Weights of a small transformer language model: capped logits.
Each number is 500 + 25 x the weight over its row's rms, rounded and kept within 0 to 999. Layers, rows and columns count from 0. Numbers have three digits each. The size before them is the row's rms in percent of the matrix's.

# down: layer 2 MLP down (transposed), 640x128, rms 0.169, rows 373-456, columns 32-63
# up: layer 2 MLP up, 640x128, rms 0.175, rows 374-457, columns 32-63
down373 109:482551506503535512504509507479489499483524493506467517486519503452451486505539502496520520478556
up374 099:560517533507477492499464494506450497537458521501521498506494481523507460515484532531486470519487
down374 101:462539531535483493520522450520514493519517502488516499529495532486501525506491515498499486492522
up375 097:511532518511498531502507479462527509503493486449543491470523528497502506438584533505500525482526
down375 090:522495536497511482525467473493454479507484494486529474468437530475529460489466482478527491497466
up376 104:463469519467548470433524537480474470481503470469503502488470492482543517469519493482479520501502
down376 106:521523542482517494475520515523512487482499499472478521521487466487527496478483501507469533490491
up377 094:510448451453514529491501517497496497479504477495522475546516471537495529482514440515482527497521
down377 097:490479517504525491479497493521503496531481507481486520516497522484493466496432492541490479515490
up378 099:528517510487525545515510495532452470509489494487498502507508462501496486447510482490487499527485
down378 098:488558545496512457520525511524533512483549499472479509526452445500495542473477479485517514514524
up379 104:474490486519522508518512447497472526506469483490488462490511468539484531433556477465521484508544
down379 114:508515493485482505575510465488517500530544553500509462470502515488506486541530469471514497490494
up380 092:480466491516513536513540494506449463483528520496505458496496503462510476516547559500519536526500
down380 088:554502491456484508501475474508534500543490493494499499479461509500518514472528492510526495496500
up381 099:507481500579556514506482493497466528475456467523517512490497491522494493529472521505457490507483
down381 097:515499504528518495469513501524480512499504446484481493516461506501545515494468530493525501487507
up382 100:503474490529501503524447469512542532506494496486491486464480461492463459524487509530484514496490
down382 103:529462488510481456467512510504526499495500476508526534434526502491495504494458485530537481468461
up383 102:501492465510503506490508472516505518528451512476546483534527537470506471514496488511510487473503
down383 105:475522498511511491522489471508475497515507518461477477509482506505517472538499532488499447500492
up384 098:458505471479512489468517529517429526444517527504537510499502459505481461493504486494519530534481
down384 095:469521511471519494459481505485492511493562490542446522520490520547475474521488512504522505504482
up385 106:518524542526503490490489542472542506518514498450517521524515453533479472523485497471495514520464
down385 105:500530512512501484504471549490528515511475518502486504535513484471516519555495499503518553491478
up386 097:492505537541507492532512495545510534495483444497464497468491486470462487495483488479474506526459
down386 089:522499509525485459528483500441502484497535499505514538517553487533541524481484514495509500478544
up387 104:485480478489476501532481541509524488503506534488460486519525449555513518479472523473454499519506
down387 111:485499503465466495502493473507494464506495479540473482504524491492522466544554449428460530481510
up388 100:557462505504530505486502502515472543470480467487498498501478506497527498536485557532487509523506
down388 112:509496502565528483495537487553518526496492537479470493499476519503510500510498494520488513492521
up389 097:471469493497542496499519472474537544487483482497510520516510490489516509505552545449485493496512
down389 097:542476504473457524505501521499486510529532447493463508524515502495461509526449507482519494517499
up390 105:495470479487476488491492489479529513518516514523533519513527512538521492494489476519522477498478
down390 115:518526455495485493438484526458506533483534547551518550481510462512550540529504507500499480465490
up391 103:492492497554485491490504500493509483475519508517521490483495499522527477469471521514520477512461
down391 107:477490490468496517538536451465541466529495589528515560541496496497506477480472491514527480471498
up392 099:476521487497502461486431471488523494479464467489527503484458508532475512511500485525495519517506
down392 087:502483503524482493504508486494503516497545500506443526497518504500491466485495524491529500475543
up393 100:512493502511503508489493535465483503437494504526460488500549512499485501524538502555509436522503
down393 102:490521542498467461502514517518518508526499473464498486463498511531504533489507512483481534519518
up394 103:464515549496500502506492503510507512503486477458514519530544491482505480490553512527468517491501
down394 110:483497563482477501468485516516489512548479487525514484522474538498504485470521512520489462455486
up395 099:533452470523459471503548531496488522491506463486523523455479501516521518502505498504460473529503
down395 090:524487512490493507450504491497509501447509496513435479516523516483432507547481477523510465532527
up396 099:471515499483487483521520528474477506493487536459494481498513528511487456479540487541447542503521
down396 081:514508467484479504474497538495489515477491501566488482534501500495542500553483496489517491523494
up397 096:502425503526463541477495487488505504456500494508510466485474471499499482548518482492490544490471
down397 087:496444478457476510543506498504474456511501509510462454498501567540483526474501502508476473516530
up398 099:519504451513521489527532493487465530491486481509501490482473535542543467480482521493526512520517
down398 103:493519480510548535497465477539498483497503521501524517522447497500481511482461505523489505480482
up399 111:504480517507516515522494536461472508515492499495522488470486508544458528497513501497510509498472
down399 118:510541509481493495520501483555497482496518475513499456486488506508460476487484492520473494544484
up400 103:496520450476489525505460493491485500533477510513528489522482468493474455517501484496509525564521
down400 094:530526494461469506511471511503507526508467503505472458507507509495507504498529489506479537498509
up401 102:498498479510502524494507434509512482482510485506529474524504468503470527498505498474505522480522
down401 097:501488468479516522502515518500484499490507534501465504492503524503499503509490529487493515511463
up402 103:512502469494483537463485441531462499517496481489544501493461507507505510470475500456518552495506
down402 108:458494509497506524528527464512526514528493501501550509513525522505503479497447484475496527540450
up403 100:511507447507497500529498511489495547525468465491488498497474482489480504461506514516456489522550
down403 101:510522500472475458467490520510503515536471530520520456513445474522509510475471545466523500499496
up404 092:490503553504551493499466511509544542482515468520467500505551433503517510460486494513512508555505
down404 091:536500486528477505503510526494438482523486505487540562511487518502484469533498521488487496446490
up405 112:499464501498466511494516534530514532500476508494504511499482461519457493483496476500453508509524
down405 118:503504500479485489492477524536537456487537527582524478495521511522467485480495517534501503519467
up406 100:520487485564531506460494531551520517479448498506518486486471531507492483508546528473458484499479
down406 079:530498461499442469516485476525497480540529500506476454492491515474513473504480467531516467486444
up407 106:485479454514483479519492447454460537453486520492505502485488516510464488549489509484460484496526
down407 107:501515469552450439472490522508500484513451514522534490486507531470536455534488481527497481483462
up408 102:494504515542505480566462484531498501481540506509501504524536462517478470472497490491495498551516
down408 098:528521518506490459511507527490488515446531489567508525543507518455499498526485502446499502523515
up409 097:497484495501501516525493539504464483482513521440504473495514512502514484515503492504481494543474
down409 093:494547421489461505486440535486478472473499498509471476532482508516500494519544506461496530486512
up410 099:530494520582507487515492498444525555469485493506490454499496503511520475500496518500498520526500
down410 096:506504518507475493513515506511472520522522476515483490500465524503493461492485499462506489477449
up411 101:525504466539476484496483532498523535478464493500523502503448505508511534513536510497522539517515
down411 103:486543537485491505450479519517531492454519533502470552526519506529510532494519505472507523535507
up412 116:482460458523482470510478465492507519467484489506484502545497518499497530515479515491501519551472
down412 125:496485478468466464525467461501510530495514468509472509520475508475476518554487513484525513505479
up413 092:492491464487518488517497536514466497469529506533495453493480482495480499441496502495460547477484
down413 088:529541533461478523501503504489493499495533509521498502536522530515516481519529475487474475466430
up414 093:483472481507472498501487502475458508529519462497495485514482474489523517494508480460547510533516
down414 088:540501509524492495514469517497513527475542507487497447507471534515476503505499506566488490485540
up415 097:521414534530507485492481480475517471515447470430495487502505496509494533467535516537457513491516
down415 103:469519502504477487450506507478505487505479501534519495517479527521546448472519529530454483516520
up416 099:500452462495526542491499469528518484455510505481484504533451498490512500550476501510447479532502
down416 097:494505539514535529488479491482507516496461509523476509449549524480494462473487500491518541492488
up417 100:535513503547513463498524494438482482510454497464521470516438452513491466526531486488498504499537
down417 109:510471513500477496503524543566475504471471515511477479507487528538500524522463480552485467501489
up418 106:486494501490537496514518503503491492517526526449538462504487518514509485494545505510507547490493
down418 099:478466524497450499474481500540515527479514459508464461512522511528525516518510497473506522522462
up419 098:500464449568522495493513510492484501486541485485515506479523478492508491538493510456511487489461
down419 096:504485516478532442485497514557500487490490479505485540509510519533549504518499490557520519447484
up420 104:537513479525482475458514514445491515473498507489483494482522512520483461453537485513510492491503
down420 109:522524463450513497490469466491528457522526523487505504503500466509526492508498523485514548460447
up421 110:528514502465471508495512540457517524525448469494558510475478509494514525491515529502490495535461
down421 104:528524518488466514519524531479480481540512470534508496502476480498482527467545496462445503469523
up422 111:518494489521510499476516504496516495471483452499485529500492520510533508505508507504497506508526
down422 116:490510499496518469494486493477472511529518463507525518550506490505519509481477461461486501512512
up423 104:503483509521532473537504490483483497507500527511536493552539454497484456503582484490484460528447
down423 104:490512513493511494499533487494513464494479496511502486512549495535511525543512511472476540504511
up424 105:496473483496519481572531483478494517468475537485471477475496516488515470526514498460505520486508
down424 103:501480510484460473520517472493508503501512503500507512503471441448544490506490467476492474491484
up425 082:493515536586512493526525504497498500502527489520511533473444505498499525486498476471455494526505
down425 076:529519468514485538487474503504460522540487519499485442526470476544569506560507479530495490520492
up426 098:521512520468480539500534522508492495487525507466486533481506460454527484509535493540503502509466
down426 096:514500458526513493489502501514475468487505467551482458533510524531487492503497480488460531476491
up427 091:520488512572468479521490497552433503516459502526481483508503510506501518472497481471484520462521
down427 089:486549542494475470501520490467521508474508525437498524486509458514482450490546520533550502526495
up428 110:509469526509519457503534497497438510481492481498512485488463473517510480546500527487520521497506
down428 116:527539523531493504489492517458496500465523538500487456513491522506489528510502565524449564476491
up429 101:485497512472464482524482510493498532496477461528502508516497490462475520504511529473500502492515
down429 105:520538485496506522523469443542495477543527438465511513495513508475544496495506521443493476478487
up430 095:493478495564528530522544529489493524456471522480498513475489443486491525513532484509500504489462
down430 099:534490497481482423497523516504519539487518511494463477506504468515513497518494486538485534489488
up431 095:451454541487534512492468499516469540517510526469519523473535451462472480452509478473494465504528
down431 085:576511441482473508484496571520508509492522495490508506503503495490549466487503471515509483473488
up432 094:464476499485503552496529524506516440512512528486532489482486463502501513481536496475504508513493
down432 091:497470489503486485499526484474512464490492461524502471506472568465495527515484501479461525488502
up433 099:507485480490513487459462515499488509536488485521503522487494499528511520495552502457498512521530
down433 093:493516497543527558495540519480520494541465497495528505516478498486533497507516516450483489501480
up434 092:435484489472508477490509506465500525505445495527466528499454519472492511505511505498477480554495
down434 092:514513466495464499479480485524577538511514476485479470491520490487528534512477489504513495561468
up435 099:517498510489499494527532519520462546504517463480473470444479475463476476475499472498457530512516
down435 098:486522449524492519482516515507532446487522515451507520495432510495511504483507507505488469445490
up436 101:530468520481485504451453518470446526446488507478541495523519492513525522496521556490474581542537
down436 100:492512518445462515493487525468517515482499564525475482504493544526541506504475508496450504456464
up437 113:469507512463541512550524506527480518543512514501510509456541456499507476501572487488503495571470
down437 116:499518508434481492513533479520481493563494497508483530493513481539519503509490500497530487499477
up438 098:468491510515521516513472484526506500495503529532493498518525517488468465471475466537514476516527
down438 091:488535530504469485477516504523513522466535503516452489497534479495499490515528476478487515540517
up439 095:465479530499481477511492507510477505510511522520492502445478479486515517492485471482502524518508
down439 090:516518503521489486457538488476474483518464523541489526561499494493485466487492518497475496539471
up440 096:457455531493511540523507528542532510491490515487513518510509475481505495529477504489546516516518
down440 094:447516529488491514524498536494488480503474479537471508456497485488519470483492523522514493439458
up441 097:497492498533530507490504503498477504511481480488521467490512497482516503475547490490479504551487
down441 084:538483511526469482491480480483524475513527521526459467500526515541474541528473499523482494482502
up442 097:485525545513453506512483528538474530514513522487536502487481491487477454505554508526489474498484
down442 095:494496513477505454506514499507517532547493518525495499490523538525487491464510534519542493473584
up443 107:480481446491475507538504505532527534478492463483505504500535523473498508487553506499472491494517
down443 102:480513473493488479529492514476485525533501470523524520483516476494538462540518521503529509451504
up444 097:501467494512504477494493529560468516499534468441508505489505504502509513504522509489470515528526
down444 092:521536485493477478508524536479514492492521514475478506526501478494505528497472471487505498503537
up445 103:469501536502494509458502463490495520485507541510498478464503490524488491481532497514522536493538
down445 101:537521486519477534548509502492462484510517495507491516561480497495487513485493516510524464484535
up446 104:531487468511497527562506435498504499500503508454528482466506481513535484473512555502490531480481
down446 100:473517548512525524490497531509528488503496494482513508498495546462489521464456514494487473530515
up447 101:513466495491520507483473501468446541480491462478492514472491488545451493527556548547501497533502
down447 109:476503504496501495486477517511486465533495451484531527536530518459494477476502511477510465487499
up448 102:491457480529538509482471447504518512468504457477512494497508472526515536487521521446532497487528
down448 104:474485478506509484521544495523533479494499530534518554516506489455504523473532512501489512474537
up449 102:513491525528535477484491495478455506424494488478505510528523463489525540508521520450512466525514
down449 108:523470530521500481509479521460497517465486496503489512537516530488502487514544545499451475489509
up450 090:509493536524483500489511520490468529466491512465482471472487462483494511510487455477454522475516
down450 082:477518479509466481508479475493499488508487538517492482465460529465456486471493529482512514536506
up451 096:502520480480511496470505489471521494504506507515540557503491464484519475495514507568513460479508
down451 078:502470526516494514498512532506474501489477498500482467501488511522452509499448491428496515555471
up452 097:503498441503473461470469507521410495535508495437528496488516479500522493511499498528520493501490
down452 099:499481500488507468473494529583442488484515507498471464491528520523488496509477472480492508488560
up453 095:445486534505509499515507473536501487515485484499497518465474506488497461479511486487460518474473
down453 090:533518487502481485496473519448483514486525520512502441540545501529509553518455509538499485537502
up454 094:507465518518517523538485468507485526499481494460504505520492484509473520500494479548476511506508
down454 096:487451475516474509516501465505498440502487460495525513449489512523482495512464498507480518503508
up455 101:556510515502495495459485478521506501523513478470468491481488475472532493464530473514519522502539
down455 095:488497490521519530529545542475504489570454492542472504492477472527477494503507520507493473502462
up456 099:430493457496479501512512492501517507485503511511537490512559504501475502492496496465523500496500
down456 102:496500500531444518460506486494550466478516508510520516494515537532519530460513489483527491507473
up457 107:454512505515550471485482438476476522492493499509485503490488489489497519464532540523505497552488